{
  "intermediate_size": 1216,
  "rope_fraction": 1.0,
  "schedule": "wsd"
}
Each number is 128 + 24 x the weight over its row's rms, rounded and kept within 0 to 255. Layers, rows and columns count from 0. The size above them is the row's rms in percent of the matrix's.

# layer 2 MLP down (transposed), 1216x448, rms 0.028, rows 898-937, columns 168-223
size [102 103 106 105  95 100 103  97  99  97 105  94  99  95 101  94 104 100  96  97 102 100 103 102  99 103 105  98  99 104 103  97 100  98  98 103 101 101 106 101]
[[ 61  88 108 148  93 103 129 160 120 157 127 104 152 138 154 116 139 118 136 127 156 134 126 204  96 140  99 124 117  99  97 145 114 131 169 123 117 174 142 143 117 133 162 139 122 138 158 157 145 158  97  96  90  99 127 136]
 [123 139  93 103 101 139  88 119 133 151 114 161 151 133 155 154 140 122  83 118 158 107 144 112 138 122 125 100 129 128 137  92 112 155 103 133 138 126  98 128 106 102 103 182  98 129 108 149 170 147 133 102 140 109 136 103]
 [ 95 131 137 115 122  72 137 106  97  83 135 126 132 139 122 158 153  89 161 128 141 120 134 186 148 168  99 151 157 146 185 139 125  85 144 119 136 113 108 132 181 137 155 146  91 141 127 119 121  85 129 100 132 132 112 163]
 [121 141 151 127 139 140 132  92 157 143 145 138 150 113 139  90 108 110 116  66 158 107 110  82 112 125 127  79 139 126 135 136  81 103 136 126 124 136 166 157 164  82 148 119 157  91 141 144 124 108 183 114  85 107  79 165]
 [150 129 116 107  97 162 143 125 110 133 137 140 126 128 114 136  76 150  99 122 119 124 141 145 140  99 161  82 100  98 106  96 136 113 130 108 146 104 159  85 118 137 111 138 113 169 130 133 127 127 156 117 158 110 124 118]
 [110 119 170 133 137 127 152 124 137 152 170 119 122 119 142 123 161 167 124 131 152 110 150 135 133 155 147 146  99  92  98 104 130 122 125 124 115 155 122 146 109 110 119 177 123 139 139 141 127  82 118 125 152 106 137 124]
 [104 113  91 117 141 106 108 138 137 164  96 128 137 110 123 140  91 158 120 145 114 105 138 110 127 135 186  92 130 123  98 106 130  88 132 168 156 141 162 144 144  90 113 163  86 157 150 109 116 110 173 106 110 107 147  92]
 [132 167 105 105 153 137 156 152 143 100  97  98 114 120  98 148 134 146 144 144 116 109 171 150 131 108 161  76  92 117 134 134 139 140 142 152 129 172 102 149 141  83 122 134 128 113 148 146  95 157 105 138 162 150 116 120]
 [164 125 104 115 144 120 122  99 141 125  54 143 152 127 139 117 111 134 115 147 122 151 131 113 106 108 115 107 114 117 147 138 142 146 135 101 117 127 128 143  75  92 136 165 125 107  93 163  90  69 161 127 133 102 162 121]
 [122 122 136 154 130 139 146 115 120 142 168 141 146 106 130 152 153 103 112  85 122  93 136 136 103 124 107  95 133  98 155 112 100 117 125 137 141 123 127 157 130 182 119 105 119 125 135 119 111 114 142 109 101  83 131 102]
 [171 155 157 112 168 133  96 156 119 126 138 153 157 136 190 114 125 164 140 126 146 116 152  84 112 123 124 133  85 122 154 137 139 118 123  99  96 146 118 164 106 129 123 132 134 124 126  76 132 131 138 161  86  92 154 116]
 [101 112 133 120 113 155 125 130 119 114  99 131 122  85 139 162 188 184 136 113 104  92 117 115 149 141 123 121  87 136 152 112 129 105 125 136 155 123 114 112  97  90 135 104 117 149 126 137 112 143 148 191 147  99  96  95]
 [165 126 144 142 104 108 116 169  93 103 172 151 144 154 111 115 169 107 125 170  90 136 142 126 118 138 112 127 121 109 122 167 119 134 147 151 117 132  92 117 115 112 163 145 145 157 146 137 106 125  78 167 163 118 126 147]
 [136 114 132 158 141 115 116 141 122  77  91 114 115 154 104 113 117 138 108 119 121 120 117 135  95 141 122 159  26 156 157 115 138 119 138  70 116 104 165 140 116 156 119 154  83 110  86 108 115 150 131 109 124 125  96 133]
 [122 129 114 147 144 130 152 147 110 110 140 178 121 147 127 122 122 117 125 154 116 102 148 150 108 125 158 163 167 153 125 135 132 137 127 130 130 161 100 137 149 118 104 121 182 107 147 189 130 177 133 140 147 119 147  89]
 [145 103 101 140 115 103 124 142  92  73 126 121 150 124 143  96 145 101 139 120 176 153 144 120 108 114 183 137 149  94 103 114 129 167 113 125 107  81 122 134 120 131 108 158 128  77 155 130 147 117  93 125 110 164 101  96]
 [ 93 135 169 155  84 149 118 129 145 113 143 138 123 130 153 168 142 141 102 138 142 107 174 150 142 131  84 134 138 134 122 117 158 105 128 106 156 159  90 164 168 137 141  67 161 136 139  97  77 121 100 140 119 131 133 155]
 [108 114 151 120 145 130 120 130 123 138 156 146 128 107 166 137 127 130 134 108 141 133  91 133 126 123 186 132 164 101 125 115 131 122 135  87 149 126 115 128 161 119 136 161 159 137  98 139 110 122 161 119 161  99 115 143]
 [123 120 141 113 154 161  92 119 117 138 148 125 141  94  91 165 123 147 119 140 156  86 139 115 133 118 127 108  91 114 115 156 123 121 172 121 120 141 140 133 132 116 109 108 170 119 121 154 126  85 121 145 155 184 127 111]
 [110  98 168 115 117 113 112 143  88 113 118 142 118 114 142 116 113 144 143 117 130 140 142 167 134 161 119 147  93 139 117 124 151 161 122 166 103 140 120 101 111 142 157 171 116 145 115 149 137 134 151  79 114 108 116 120]
 [113 153 124 116 120 134 117 113 110 137 129 150 116 144 106 131 104 114 124 128 117  90 129 130 141 176 162 123 135 181  98 119 127 115 116 114 164 101 139 114 163 162 142 139 148 110 116 146 119 167 152 137 124 150 148  95]
 [160 107 170 155 139 133 156 125 104 102 157 145 140 115 139 139 102 147 160 116 126 143 114 105 136 129 155  63 106 132 120 155 164 142 160 114 167 112  90 109 147 120 148  99 107  52 110 106 109 105  77 141 145 136 151 111]
 [127  93 145 105 104 100 105 155 120 108  99 184 155 122 143 116 181 148 117 145 132 114 140 102 122 135 104 151 152 111 111 107 136 118  98  72 121 106 114 117 105 116 171 103 128 123 179 161 142 140 138 172 127 146 122 124]
 [120  74 131 103 136 141 114 115  80 142 111 123 121 115 127 130 107 115 136 149 160 146 139 137 108 136 156 110 144 151 175  84 135 145 139 122 131 110 160 110 122  95 138 118 140 135 116 155 130 161 131 127 140 136 149 134]
 [118 113 143 127 159 124 137 112 132 127 155 129 124 163 116  86 162 152  75 131 123 111 134 152 125 101 108 126 118 116 137  69 108 141  86  93 102 179 149 137 152 122 138 164 130  95 111 136 113 164 130 140 146 121 114 118]
 [158 117 134 117  89 134 136 106 111 115 160 136 122 125 121 176 145 140 149 148 154 120 105 114 105 163 145 146 159 131 138 122 122 133 148  97 124 163 109 102 117  83  63 134 149 133 118 115 148 145 122 148 114  87 153 159]
 [134 118 136 153 111 120  90 105 147 103  79 148 126 164 168 136 128 166 107  99 155 133 112  99 123 164 131 154 138 106 109 172 160 149 144 123 112 148 129 118 153 157 115 100 140 100 140 129 118 173 163 141 149 168 118 149]
 [154  66  86 157 135 121 129 109 133  84 115 102 104 152  95 103  96 127  95 151 111 128 114 125 163 136 151 113 106 138 150 134 127 122 131 136 108 133 152 126 146 107 144 144 114 177 126 145 110 132 146 122 150 138 152 140]
 [109  72 105 120 150 162  88 114 155 107  85 121 127 125 116  67 125 120 134 138 122 146 116 165 169 123 114 170 113 132 144 108  85 112 107 127  83  77 182 149 115 124 152 135 107  78 158 141 104 107 146 136 120 120 129 101]
 [136  85 186 130 137 117 134 150 124 130 133 110 161 161 136 163 151 110  82 150 104 135  98 113 155 110 120 139 137 115 128 143 121 105 129 151 183 147 124 132 131 147 113 128 139 173 111 175 137 124 167 128 128 119 105 120]
 [138 129 170 137 133 112 106 145 163 106  99 115 162 112 122 119 151  87 107 104  95 160 131 129 138 190 143 124  75 124 152 160 131 124 151 152 132 109 103 166 110 100 127 219 109 116 125 110 145 177 127 121 143 106 147 116]
 [126 151 127 109 176 133 155 119 159 134 170 179 115 165 125 140 108 100 111 170 134  98 108 132  95 117 156  68 136 144 151 155 167 138 122  94 160 123 115  78 120 113 116 114 170 145 165 132  87 100 142 123 113 147 134 102]
 [135 139  66 120 126 129 103 140 130 155 114 148 116 156 112  99 141 158 144 136 138 130 131 129 155 110 126 133 107 163 153 122 179 125 124 112 120 154 132  77  65 139 152 124 123 129 102 102 169 118 154 185 145  99 128 167]
 [145 150 104 150  98 126 138 154 131 141 155 171  85 154 117 116 135 101 103 126 132 154 122 149 111 111 111 124 142 123 135 151 159 112 101 138 148 127 180 139 110 129 125 184 143 107  89 169 148 117 137 137 131 112  66 134]
 [120 153 162 152 129 124 103 132 114 103 138 129 150 116 135 142 143 113  99 116 135 133 106 132 142 126 112  91  98 126 126 133 149 166 161 104 118 113 140 143 150 153 104 100 130 140 117 132  80 149  96  93 135 145 139 139]
 [ 94 124 153 163 151 130 179 157 100 169 132 131 134 193 130 149 122 158 108 116 151  95  75 156 118 107 106 173 101  92 129 121 148 142  93 153 139 143 131 172 135 122 127 131 113 105 114 114  96 112 187 130 125 109 140 112]
 [ 89 161 123 115 123 122  91 126  65 132 164 107 159 146 153  97 119 103 125 104 105 149 127  87 130 161 147 133 153 102 132 124 128 120 116 167 158 113 178 132  89 141 139 132 164 152 152 113 146  99 156  99 181 103 158 158]
 [152 108 117 128 103 150 101 120 106 138  91  99 160 101 150 140 147 133 100  97 154 151 140 132 119 101  92 130 111 137 127  84 133  92 111 118 109 153 174 105 136  56 114 115 138 126 108 107 112 149 119  96 135 167  99 141]
 [ 97 123 134 123  61 125 152 164 161 175 124 148  91 130 150 146 137 147 116 112 102 166 134  84 135 135 150 190 138 139 117 121 149 118 123 133 119 162 130 126 129 121 119 126 101 120 118 128 153 120 108 136 140 107 148 145]
 [128 157 115 155 130 122 155 104 128 171 129 109 135 118 115 130 138 106  99  98 152 139 129 138 105 146 169 128  78 132  98 112 142 159 149 130 149 164 131 125 124  80 133 123 157 143 139 164  91 145  94 160 105  87 142 128]]
# layer 2 MLP gate, 1216x448, rms 0.0312, rows 899-938, columns 168-223
size [105 104 108  93 100 103  98 101 100 105  91  99  90 100  95 103 104  92 100 100 100 101  96 101 101 104  98  99 104 100 102  96 102  91 102  98  97 109 104  98]
[[110 113 116 131 111 151 119 136 148 115 146 136 114 100 141 102 118 105 139 112 123 143 134 121 134 117  83 158 115 122 151 129 120 138 159  91 145 127 145 143 132 127 139 116 110 102  99 121  58 156 113 177 123 108 112  59]
 [147 130 132  91 108 119 121 119 171 137 129 127 144  90 136 148  87 157 134 113 122 120 111 130 103 103 133 131 106 109 146 113 126 181 140 144 108  98 102 138 165 139 114 139 137  96 143 133 163 134 113 167 136 115 103 144]
 [104 118  96 143 122 147 134 160 174 153 122 147 124 145 109 136 117 158 141 127  98 124 177 117 122 106  93 128 142  95 125 115 161 147 178  73 120 116 154 113 115  92 126 134 105 114 134 123 100 101 112 179 128 165 158 146]
 [107 110 123 132 118 146  94 113 170 156  72 125 106 133 153 115 127 145 113 187 117 133 167 134 106 140 122 143 155 111  90 112 129 109 138 101 126 104 131 131 133 106 107 116 121 139 111  89  97 141  98 143 103 113 155 155]
 [ 99  72 143 141 127 142 127 161  78 122  59 153  94 156 113 105 156 108 109 157 136 126 123 137 163 121 125 107 146 151 132 160 129 108 124 164 164  73 112 174 105 150 124 136 130 123 151  86 139 123 126 115 139 116 135 114]
 [129 128 147 142 174  84  83  99  65 119 153 148 108 132 155 110  92 111 155 117 109 105 139 115 125  87 123 107 130 138 136 135 136 127 148  90 145 117 156 119 107 107 113 152 152 133 108 100 152  88 112 136  92 121 155 135]
 [128 127 125  85 134 146 137 123 150 150  93 124 139 140 154 145 141 103 150 120 138 133 157 130  98 140 181 138 137 125 146 121  85 119 129 126 156 145 116 150 117 141  96  90 108 140 131 108 144 139 107 134 150 129 170 131]
 [136 119 117 116 113 104 129  88 143 119 140 121 175 115 153 131 103 165 114 186 104 104 147 122 141 135  96 145 158 129  86 112 160  74 146 128 149 123  88 124 144 115 149 161 131 175 126 179 103 102 127 106 114 122 100 124]
 [114  99 179 135 108 113 110 105 138 124  78 119 173 122 121 113 165 127 154 114  86 180 141 111 115 135 145 127 111  68 189 136 136 134 159 136 109 133 150 168 162 129 140 139 121 121 126 141 117  86 129 116 106 159 148 118]
 [114 165 173 181 160 123 130 174 102 121 135 112 132 161 141 160  84  83 133 185 121 151 147 121 124 147 186 134 116 102 119 127 169 123 158 123 155 135  96 133 170 139 158 145 165 113 106 163 102 111  99  77 154  61 128 124]
 [121 120 114 121  94 111  97 122 150 126 112 136 152 138 151 146 187 127 122 136 102 140 133 123 104 146 156 168 143  79 118 119 157 126 104 113 115 149 154 156 129 120 136 139  95 145 133 104 123 147 180 135 149 137 147 137]
 [ 95 146 110 142 118 145 125 138 104 126 103 112 137 135 148 112 155 135 120 107 209 125 127 165 171 106 128 144 144 133 125  82 124 132 109 172 159 124 149 143 154 150 138 155 151 152 152 111 141 150 131 102 147 132 150  77]
 [142  72 107  87 153  96 114 109 144 109 148  72 125 144 132 124 120  83  70 149 143 110 101 140  84 140 109 147 156 121 163 100 163 140 151 124 147 122 116 156 145 165 113 113 135 171 117 128 132 154 158 153 166 142 133  74]
 [179 127 155 113 166 120 105 155 109 189 183 151 104 131 145 121 110 160 137 165 143 118 147 143 143 126  97 136 117  78 114 148  93  79 106  89  96 111 153 177 143 130 131  82  92 133 124 131 135  88 121 146 156 124 111 113]
 [119  71 138 146 111  92  82 104  95 121 148  96 145 115 154 168 134  42 142 167 137 138 198 147 127 135 148 134 123 130 162 111 111 127 122 156 125 140 161 117 102 139 128 113  68  95 136 120 158 150 107 132 140  98 151 105]
 [108 107 111 170 150 176 124 143 105 119 119 127 140 106 146 158 179 178 116  68 144 144 100 133 188 122 123 103 143 143 126 134 123 122 164 151 126  86 138 175 149 150  99 132 121 172 139 114 124 125 120 157 135 117 153 146]
 [109 155 111 124  84 114 145 117 142 119 127 163 108 141 162  99 148  87 103 173 132 129 144 112 153 186 123  90 118 144 126 124  95 177 123  97  99 159 139  94 135 122 100 106  96 136 128 129 122 129 173 165 122 163 112 139]
 [153 133 136 132 126 123 133 126  80  79 117 105 112 103 139 119  97 173  87 114 148 120 128 149 135 158 156 113 121 116  96 151 119 127 105  88 101 157  63 139 139 104 126 119 143 142 120 143 124 143 110 123 110 186 138  89]
 [115 125 144 162 151 150 155  93 164 129 125 147  94 111 140 108 141 161 151 133 115 147 155 135 163 137  58 109  80 135 149 114 138 129 155 142 118 146 168 133 153 126 120 157 156 121 120 143 123 126 162 144 182 117 126 116]
 [151 112 153 160 109 154 152 135 119 112 105 175 115 123 123 121 160 100 121 153 143 139 107 104 171 130 114 123 124 154 121 141 126 132  99 139 155 147 107 138 134 143 105 115 150 109 133 138 121 139 113  80 164 127 144 180]
 [114 115 132 123 106 146 113  92 158 158 119  67 146 106 153 131 132 152 128 123 115 142 134  91 141 103 119 137 149 123 121 164 135 159 136 146  45 130 167 148 126 103 158 128 127 116 124 119 144 156 141 146 179  90 116  99]
 [122 126 135 103 123 127  82  95 114 119 107 122 138 130 151 143 135 118 153  98 142  92 128 141 153 143 138 128 153 134 117 112 120 151 155 173 165 144 127 187 114 114 138 178  92  90 123 127 167 129 114 115 120 179 132  60]
 [151 148 117 167 158 140  97 107 111 115 127 154 151 120 156 133 101 126 105 122 109 136 113 160 121 148 121 104 132 143 138 108 124 142  93 149 144 151 115 154 131 131 144 156  78 145 138 139 114 114 119  87 197 109 160 136]
 [156 119 122 157  97 156  81 140 124  99 112 124 136 135 155 117 124 155  95 106 163  84 152 122 129 159 117 115 124 125 142 132 117  97 116 129 104 105 121 136 123 178 137 170 135  92 133 136 128 148 125 128 107 126 155 105]
 [115 128 133 103 100 150  87  97 111  87 131 119 165  75 134 120 131 122  84  93 115 145 109 124 103 171 130  88 148 104 116 127 115 121 174 130 155 136 131 125 178 133 104  90 150 124 156 176 136  92 137 179 161 170 150 175]
 [132 116 131 118 109 106  79 168 165 112 111 126 142 120 147 133 161 145 186 112 117 152 153 130 173  85 107 146 120 117 129 151 103 134 129  66 124 110  92 119 103 124 117 125  97 131 140 125 178 100 117  94 173  80 125 116]
 [124 100 115 156 136 141 117 175 106 112 140 168 168 160 138 117 108 141 134 105 139 132 101 129 104  89 154 170 136 116 120 104 143 142  74 108 153 129  85 144 155 160 127 128  95  98 134 119 151 186  78 147 141 140 122 125]
 [141 111 138 116  99 126 115 138 135 134 136 153 116  94 126 189 109 150 128 124 117 135 148 157 118 114 100 108 103  94 139 139 116 120 123 118 134 155 110 135  85 129 130 160 154 127 127 119 130 165 138 191 137 146 127 142]
 [142 149 107 100 131 113 137 103  80  98 157 116 116 133 130  94 109 124  80 116 141 119 140 138 155 157 117 129 105 178 144 152 151 154 138 104 149  83 102  93 154 144 107 135  82 126 138  89 138 108 130 140  91 111 130 121]
 [140 122 146 167 144  85 140 100 134 164 111 153 120 153 110 107 123 120 104 151 155 159 145  69 115 139 103 134  97 144 109 154 122 133 132 140 151  74 132 178 113 157 149 186  98 138  79 142 107 115  80 112 138 119 147 129]
 [139 128 132 133 150 130 139 149 163 116 105  89 167 148 108  66 103 100 116 164  82 153 133 147 112 129 112 120 108 167 154 143  80 153 140 157 100 127 174 131  93 114 140 159  56 109 162 125 135 178  76 140 152 106 143 148]
 [100 116 134 112 134 183 138 164 118 153 117 156  99 112 140 133 103 130 124 129 119 171 133 111 149 137 147 144 135 132 120 135 129 160 112 139 116 118 144 108  89 183  85 141 105 150  99 111 141  85 109 149 191 120 101 159]
 [160 112 152 159  98 166 123 134 133 176  92 155 100 147 140 164 161 121 128 109 127 141 131 116 126  98 144  95 140 161  87 128  78 120 156  96 136  99 166 162 118 132 108 137 142 121 118 106  70  85 163 170 100 120 135 139]
 [167  95 140 150 140 163 140 133 165 159 108 139 118 125  98 111 132  97 135 143 146 190 184 192 104  81 129 111 122 113 159 106 102 112 136 161 126 160 123 168 150 111 137 167 100 107 105 162  85 144 134 149  81 147 118  96]
 [124 139 122 133 126 111 148 140 171 144 116 180 150  90  94 114 137 136  76 105 138 163 146 146 152 156 104 123 142 121 117 199 104 128 162 124 181 135 133 120 129 133 105 139 136 136 102 137 122 121 132 145 138 127 121 123]
 [141  94  86 141  96 150 113 125 145  92 138 141  92 127 151 111 102 131 153 117 116 167  80 154 147 109 105 113 130 145 129 149 125 146 138 146 135 140 108 110 151 113  99 128 124 123 120 103 138 142 170 153 105 144 101 131]
 [136 142 133 111 162  93  99  62 140 120 150 149 163 106 130 139 127 150 110  89 128 144 114  96 104 132 114 133 147 131 110 122 104 116  92 154 164 125 130 179 161 117 157  93 103 105 104  90 115 174 139 157 146 117 105  86]
 [ 87 153 127 108 165 119 133  97 132 102 126 142 191 139 149 139 137 140 141 124 110 126 173  96 155 119 153 123 133 181 148 129 155 103 126 174 170 138 121 152 105 141  97  96 163  78 120 169 107 113 136 142 149 120 126 123]
 [145  86  95 106 129 107 156 149 114 129 152 141 105  82 112 121 141 148 106 110  99 118 166 122  77 116 105 131  74 131  88 166 124 159 169 153 189 103 113 127 133 126 119  99  92 159 174 142 131 140 127 188 135 112 105  90]
 [143 131 136 177 132 117 119 141 133 144  82 100 116 127 124 133 104 122 162  98 120  86 129 162 126 155 105 102  66 119 101 134 144 161 109 124  46 139 106 194 122 120 147 156  96 152 117 132 146 141 139 118 103 164 122 131]]
# layer 2 MLP up, 1216x448, rms 0.0299, rows 899-938, columns 168-223
size [103 106 108  90 102 103  96  99 101 106  91  98  95 102  95 103 103  92  99 104  98 103  99 101 103 104  98  99 105 100  99  98 101  87 102 100  98 109 106  97]
[[115 137  96  98 121 153 108 139 159 127 133 138 146 117 102 163 178 147 102 101 129 126 149  76 174 123 101 101 130  87 123  76 106 132  93 103 125 106  92 147 118 154 131 149 106 121 131 113 131 190 109  99 145  97 166 127]
 [176 124 136  83 172  81 146 143 116  99 141 117 124 109 125 111 172  92 109 116 110 108 104 147 103 155  99 143 116 166 132 133 115 106 132  95 107  97 112  97 146 107  94 144 130 182 110 143 168 144 109 146 120 116 123 134]
 [105 126 137 115 142 132 126 145 128 145 165 102 132 127 162 117 141  79 124 140 162 126 120 119  89 101 154 161 194  97 131  96 101 149 134 105 140 165 169 137  89 136 143 112 125 141 136 136  90  81 204 138 163 119  83 166]
 [153 130 147 154 158 172 126 143 112 175 103 132 152 117 127 130 123 120  99 101 135 118 178 128 138  92 183 128 119 133 108 107 154 133 182 123 125 112 186 111 168 140 159 118 123 153 134 156 153 181 130 144 140 124 119 140]
 [ 67  78 157 129 132 117 127  96 110 160 131  70 135 157 172 133  73 100  93 157 139 130 130 160  79 116 164 159  93 105 158  99 150 127 138 138 128 137 130 106  58 154 107 120  89 115 129  98 163 148 104 117 115 149 136 148]
 [ 98 112  79 129  94  96 154 107 131  89 110 144 120 115 145  94 119 160  74 151 117  64 121 169 126 167 122 164 108 125 111 125 140 163 148 150 133 141 153 113  98  94 145 110 127  88 141 148 108 142 160 114 113 111 128 142]
 [106 185 126 126 157  93 106 153  90 134  71 120 162 122  96  76 157 152 117 152  92 129 131 106  96 101 177 110 116  88 132 125 162 163 123 103 115 113 136 170 164 127 114  89 152  94 140 135 119 154 111 147 148  99 146 128]
 [132 160 123 143 121 165 130 142 105 192 127 145 171 143 137 118 136 120 165 103 115 127 100 153 118 146 128 125 109 105 131 118 129 172  87 111 135  95 154 120 129 116 106 135 116 149 151 121 113 138 118  98 126 115 135  95]
 [157 169 195 159  75 173 142 150 134 150 114 125 137 156 152 178 113 164 144 145 146 107 115 118 162 116  85 127  98  85 156  84 140 145 148 161 136 137 127 130 147 179 120 144 103 135 108 110 135 119 109 154 109 123 133 141]
 [121 111 128 174 158 120  89 144 110 128 149 122 125 154 105 178 137 121  86 122 153 110 151 102  89 115 183 125 136 112 165 125  95  92 117 128 142 112 175 130 119 180 113 145 116 133 134  96 116 115 141 124 129 122 152 110]
 [128 123 121 119 188 125 131 187 144 128 138 127 126 121 124 169 165 133 132 174 139 144 112  98  79 115 140 116 101 161 120 130 122 135 145 100 161 120 122 137 115 153 150 120 126 141 132 105 132 148 137 111 183 176 114  89]
 [106  92 166 148 160 116 131 146 187 160 160 145 122 148 122  85 108  90 142  75 128 178 155 134 104 135 117 151 126 122 178 141 127 155 124 137 128 131 142 159 137 134  93  85 142 131 136 136 139  90 163 149 129  42 170 134]
 [111 118 191 117 131 120 124 157 140  99 133 113 110 167 114 136  76 115 111 142 118 144 110 129  84 143 156 130  98 126 149  96  79 175 110  92 166 135 111 110 103 128 130 136 101 122 121 118 110 104 139 106 139 162 104 110]
 [138 105  82 150 151 144 159 104 115 121 132  98 115  96 134 158 132 101 116 120 125 122 118  90 118 185 134 167 132 163 138 152 124 130 134 116 107 108 135 138 134 128  93 119 148 164 155 144 142 153 120 103 154 166 143 125]
 [136  67 143 119 133 127 127 128 141 132 129 133 113 164 118  71 135 146 136 110 140 149 147 121 115 127 101 163 129 130 114 141 145 157 120 123 126 108 138 115 150 154 113 122 119 130 128  82  86 133 108  96 155 107 105 121]
 [134 136 159 131  70 179 151 103 163 102 164 120 129 133 147 140 104  73  97 141 161  89  99 109 185 154 117 122 147 103 126  95 131  97 149  98 123 135 136 133 164 128 113  78 166 134  99 100 126 121 135 117 140 118 119 142]
 [118  95 123 148 133 170 153  96 123 123 116 136 135 169 138 167 146 139 127 108 108 150 134 123  98 108 128 113 134 117 139 141 149 154  90 141 102 151 174 107 146 108 181 129 144  90 143 112 118 136 126 149 128 148 164 138]
 [158 131 103  92 124 151  93 114 116 134 121 148 144 144 122 157 124 127 190 139 154  97  76 144 106 120 110 116 119 149 120 132 122 115 176 151  75 172 118 169  97 128 135 142 131 167 147 131 138 105 155 123 114 152 121  88]
 [103 111 159 107 141 106 209 121 178 130 126 115 124 123 117 140 129 146 144 119 105 146 130 111 103  96 128 110 128 135 123 121 109 147 162 156 133 123 144 128 158 103 109 134 120 128 117 124  88 154 140 131 160  98 116 116]
 [138 107 137  95 104 106 143  95 105 106 125 147 169 124 173 128 161 132 108  99 120  82 120 145 162 145 149 116 119 113 122 114 148 130 103 120 121 152 131 134  91 131 145 130 114 104 136  82 141 117 112 117 133 113 112 119]
 [147  96 131 111 160 147 169 163 137 129 134 131 158 112 127 217 101 126 129 120 123 137 108 103 131 126 141 134 140  98 157  96 106 114 113 105 151 104 148 108  83 128 137 118 117 124 146 131  69 159  73 102 137 160 171 158]
 [100 137 142 136 116 138 145 155 157 136 110 168  91 155  79 110 182 132 159 112 128 129 110  62 151 142 134 125 109 133 145 119 122  59 120  99  84 166 137 130 150 157 203 131 154 101 133 133 120 135  99 133 139 154 136  93]
 [ 81  67 105 110 126 119  86 132 155 133 102 148 158 145 119 144 135 105 128 133 146 111  73 117 138  70 149 140  84 126 138 153 116 128 147 100 135 105 102 151 118 107 117 147 143  90 131  86  84 127  78 115 117 154 121 122]
 [ 60 118 118 117 121 126 176 163 152 160 133 148 128 151 124  84 175 126 125 138 189  98 110 124  99 167 165 124 176 121 124  89 111 126  84 113 133 174 112 149 179  85  78 172 130 104  94 141  94 138 141  95 121 127 133 153]
 [136 149 102 134 110 102  73 146 149 107 144 150 131 109 145 134 130 121 143 172 130 153 145 100 131 131 129 106 148 157 107 140 115 166 122 119 144 101 144 110 158 102  76  69 169 125 149  81 122 121 119 148  87 127 105  98]
 [165 167 134 110 150 107 125 117 151 126 141 172 161 189 113 111 113 115 147 103 130 158 129  90  95 100  94 143 136 159 137 142 135 142 131  88 129 131 122 130 138 115 171 110 166 104  86 172 104 118 132 138 169 120 155 138]
 [126  99 118 149 137 122 119  96 125 114  99  95  73 145 116 157 172 164  97 157 112 133 142 130 147 147 146 134 100 137  77 122 157  97 149 183 122 161 112 163 118 155 134 118 161 157 117 129 123 120 115 134 146 138 144 107]
 [168 128 138 149 151 122 134 160 164 101 165 106 122 138 130  78 130 118 156 128 153 139 121 110 118 160 193 147 135 149 115 115  82 134 162  97 129 100  93 132 100 130 131  87 182 118 135 120  90 151 119 118 140  59 145 136]
 [145 116 143 129 105 140 164  96 142 143 153 149 135 130 129 133 126 107 129 130 135 131 127 114  85 102 133 118 114 118 117 147 108 184 126 115  96 143 124 152 143 140 112 125 137 141 120 160 130 115 160 116 123  87 118 116]
 [123  30  91 108 103 113 100 121 121 106  76 162  91 164 145 109 143  85 137 107 113  92 145 145 129 100 126 105  95 162 100 134 142 135 159 147 143 143 110 109 143  92 134 102 128 139 149 118 153 157 139  98 138 151  95  80]
 [119 149 150 121 121 120 136 108 129 100  95 129 138 129 137 123 128 125  93 110  92 149 102 118 150 111 137 154 135 107 153 159 112 122 123 125  94 176 143 112 140 126 157 141 103 143 153 122 127 114 114 101 144 130 138 138]
 [135 123 121 158 136 117 146  98 131 138 121 129 106 124 140  77 121 133 142 129 139 176 117 134  87 136 142 111 156 139 143 164 135 166 117 163 190 156 132 132 114 103 104 130 145  77 135 149 153 157 138 119 116  89 131  97]
 [137 111 105 129 126 109 161 119  90  96 126 132 110  89 126 120 175 131  84 139  73 113 117 137 142 121 126 157 125 159 114 133 159 101  93 147 145 133 156  89 114 117 138 145 125 132 120 103 151  92 141 109 175 146 112 116]
 [161 171 129 134 156 160 149 179 125  91 125 149 173 154 117 123 107 163 156  61 166  86 122 156  97 117 131 124  94 157 119 115 154 136 100  99 149 145 126 133 140 164 119 129 130  95 106 154 152 136 111 150 166 166 138 135]
 [ 96 125 138  90 108  84 158 116 110 159 114 117 111 146 117 112 139 127  99 100 134 151 141  97 125 127 138 135 118 180 158 120 109 144 105 118 117 137 199 142  97 120 169 124 124 128 123 159 135 124 102  97 122 174 175 106]
 [100 178 117 174 147 167  97 130 134 119 134 122 136 108  98 116 166 100 110 147 119 136 108 128 113 168  88 157 117 162 132 135 174 107 117 158  87 147 128 118 129  88 132 143 138 138 118 184 165 160 146 108 162 165 161 112]
 [180 132 121 124 140  98 129 113  92 174 175 142 140 142 154 183  90 158  95 147 123 116  86 123 112 125 142 103 132 130  94 144 109 149 127 103 170 133 147 105 164 114 178 140 143 124 123 109 121 124 158 183  80 118 133 105]
 [168 125 105 116  95 145 117 118 162 151 167 138 143 100 123 131 158 122  49 124 105 120 131 154 140 141 158 161 157 156 123 160 134  94  96 129 107 163 128 119 115 153  85  97 161 122 124 109 175 139 149 103 131 127 132 161]
 [126 127 143 121 155 166 158 143 146 101 163 161 143  80 115 142 143 132 117 111 141 162 145  88 134  97 142  99 118 110 130 144 144 132 135 149 139 105 131 181 155 118 139 132 134 181 138 150 127 124 138 105 130 117 124 123]
 [118 102 108  78 143 149 155 115 164 134 120 118 122 128 116 127 176 123 152 122 157 111 104 116 145 103 119 161 159 102 168 156 113 113 106 151 160 125 137 125 135 132 159 167 139 101 106 109 143 138 121 113 166  96 143 114]]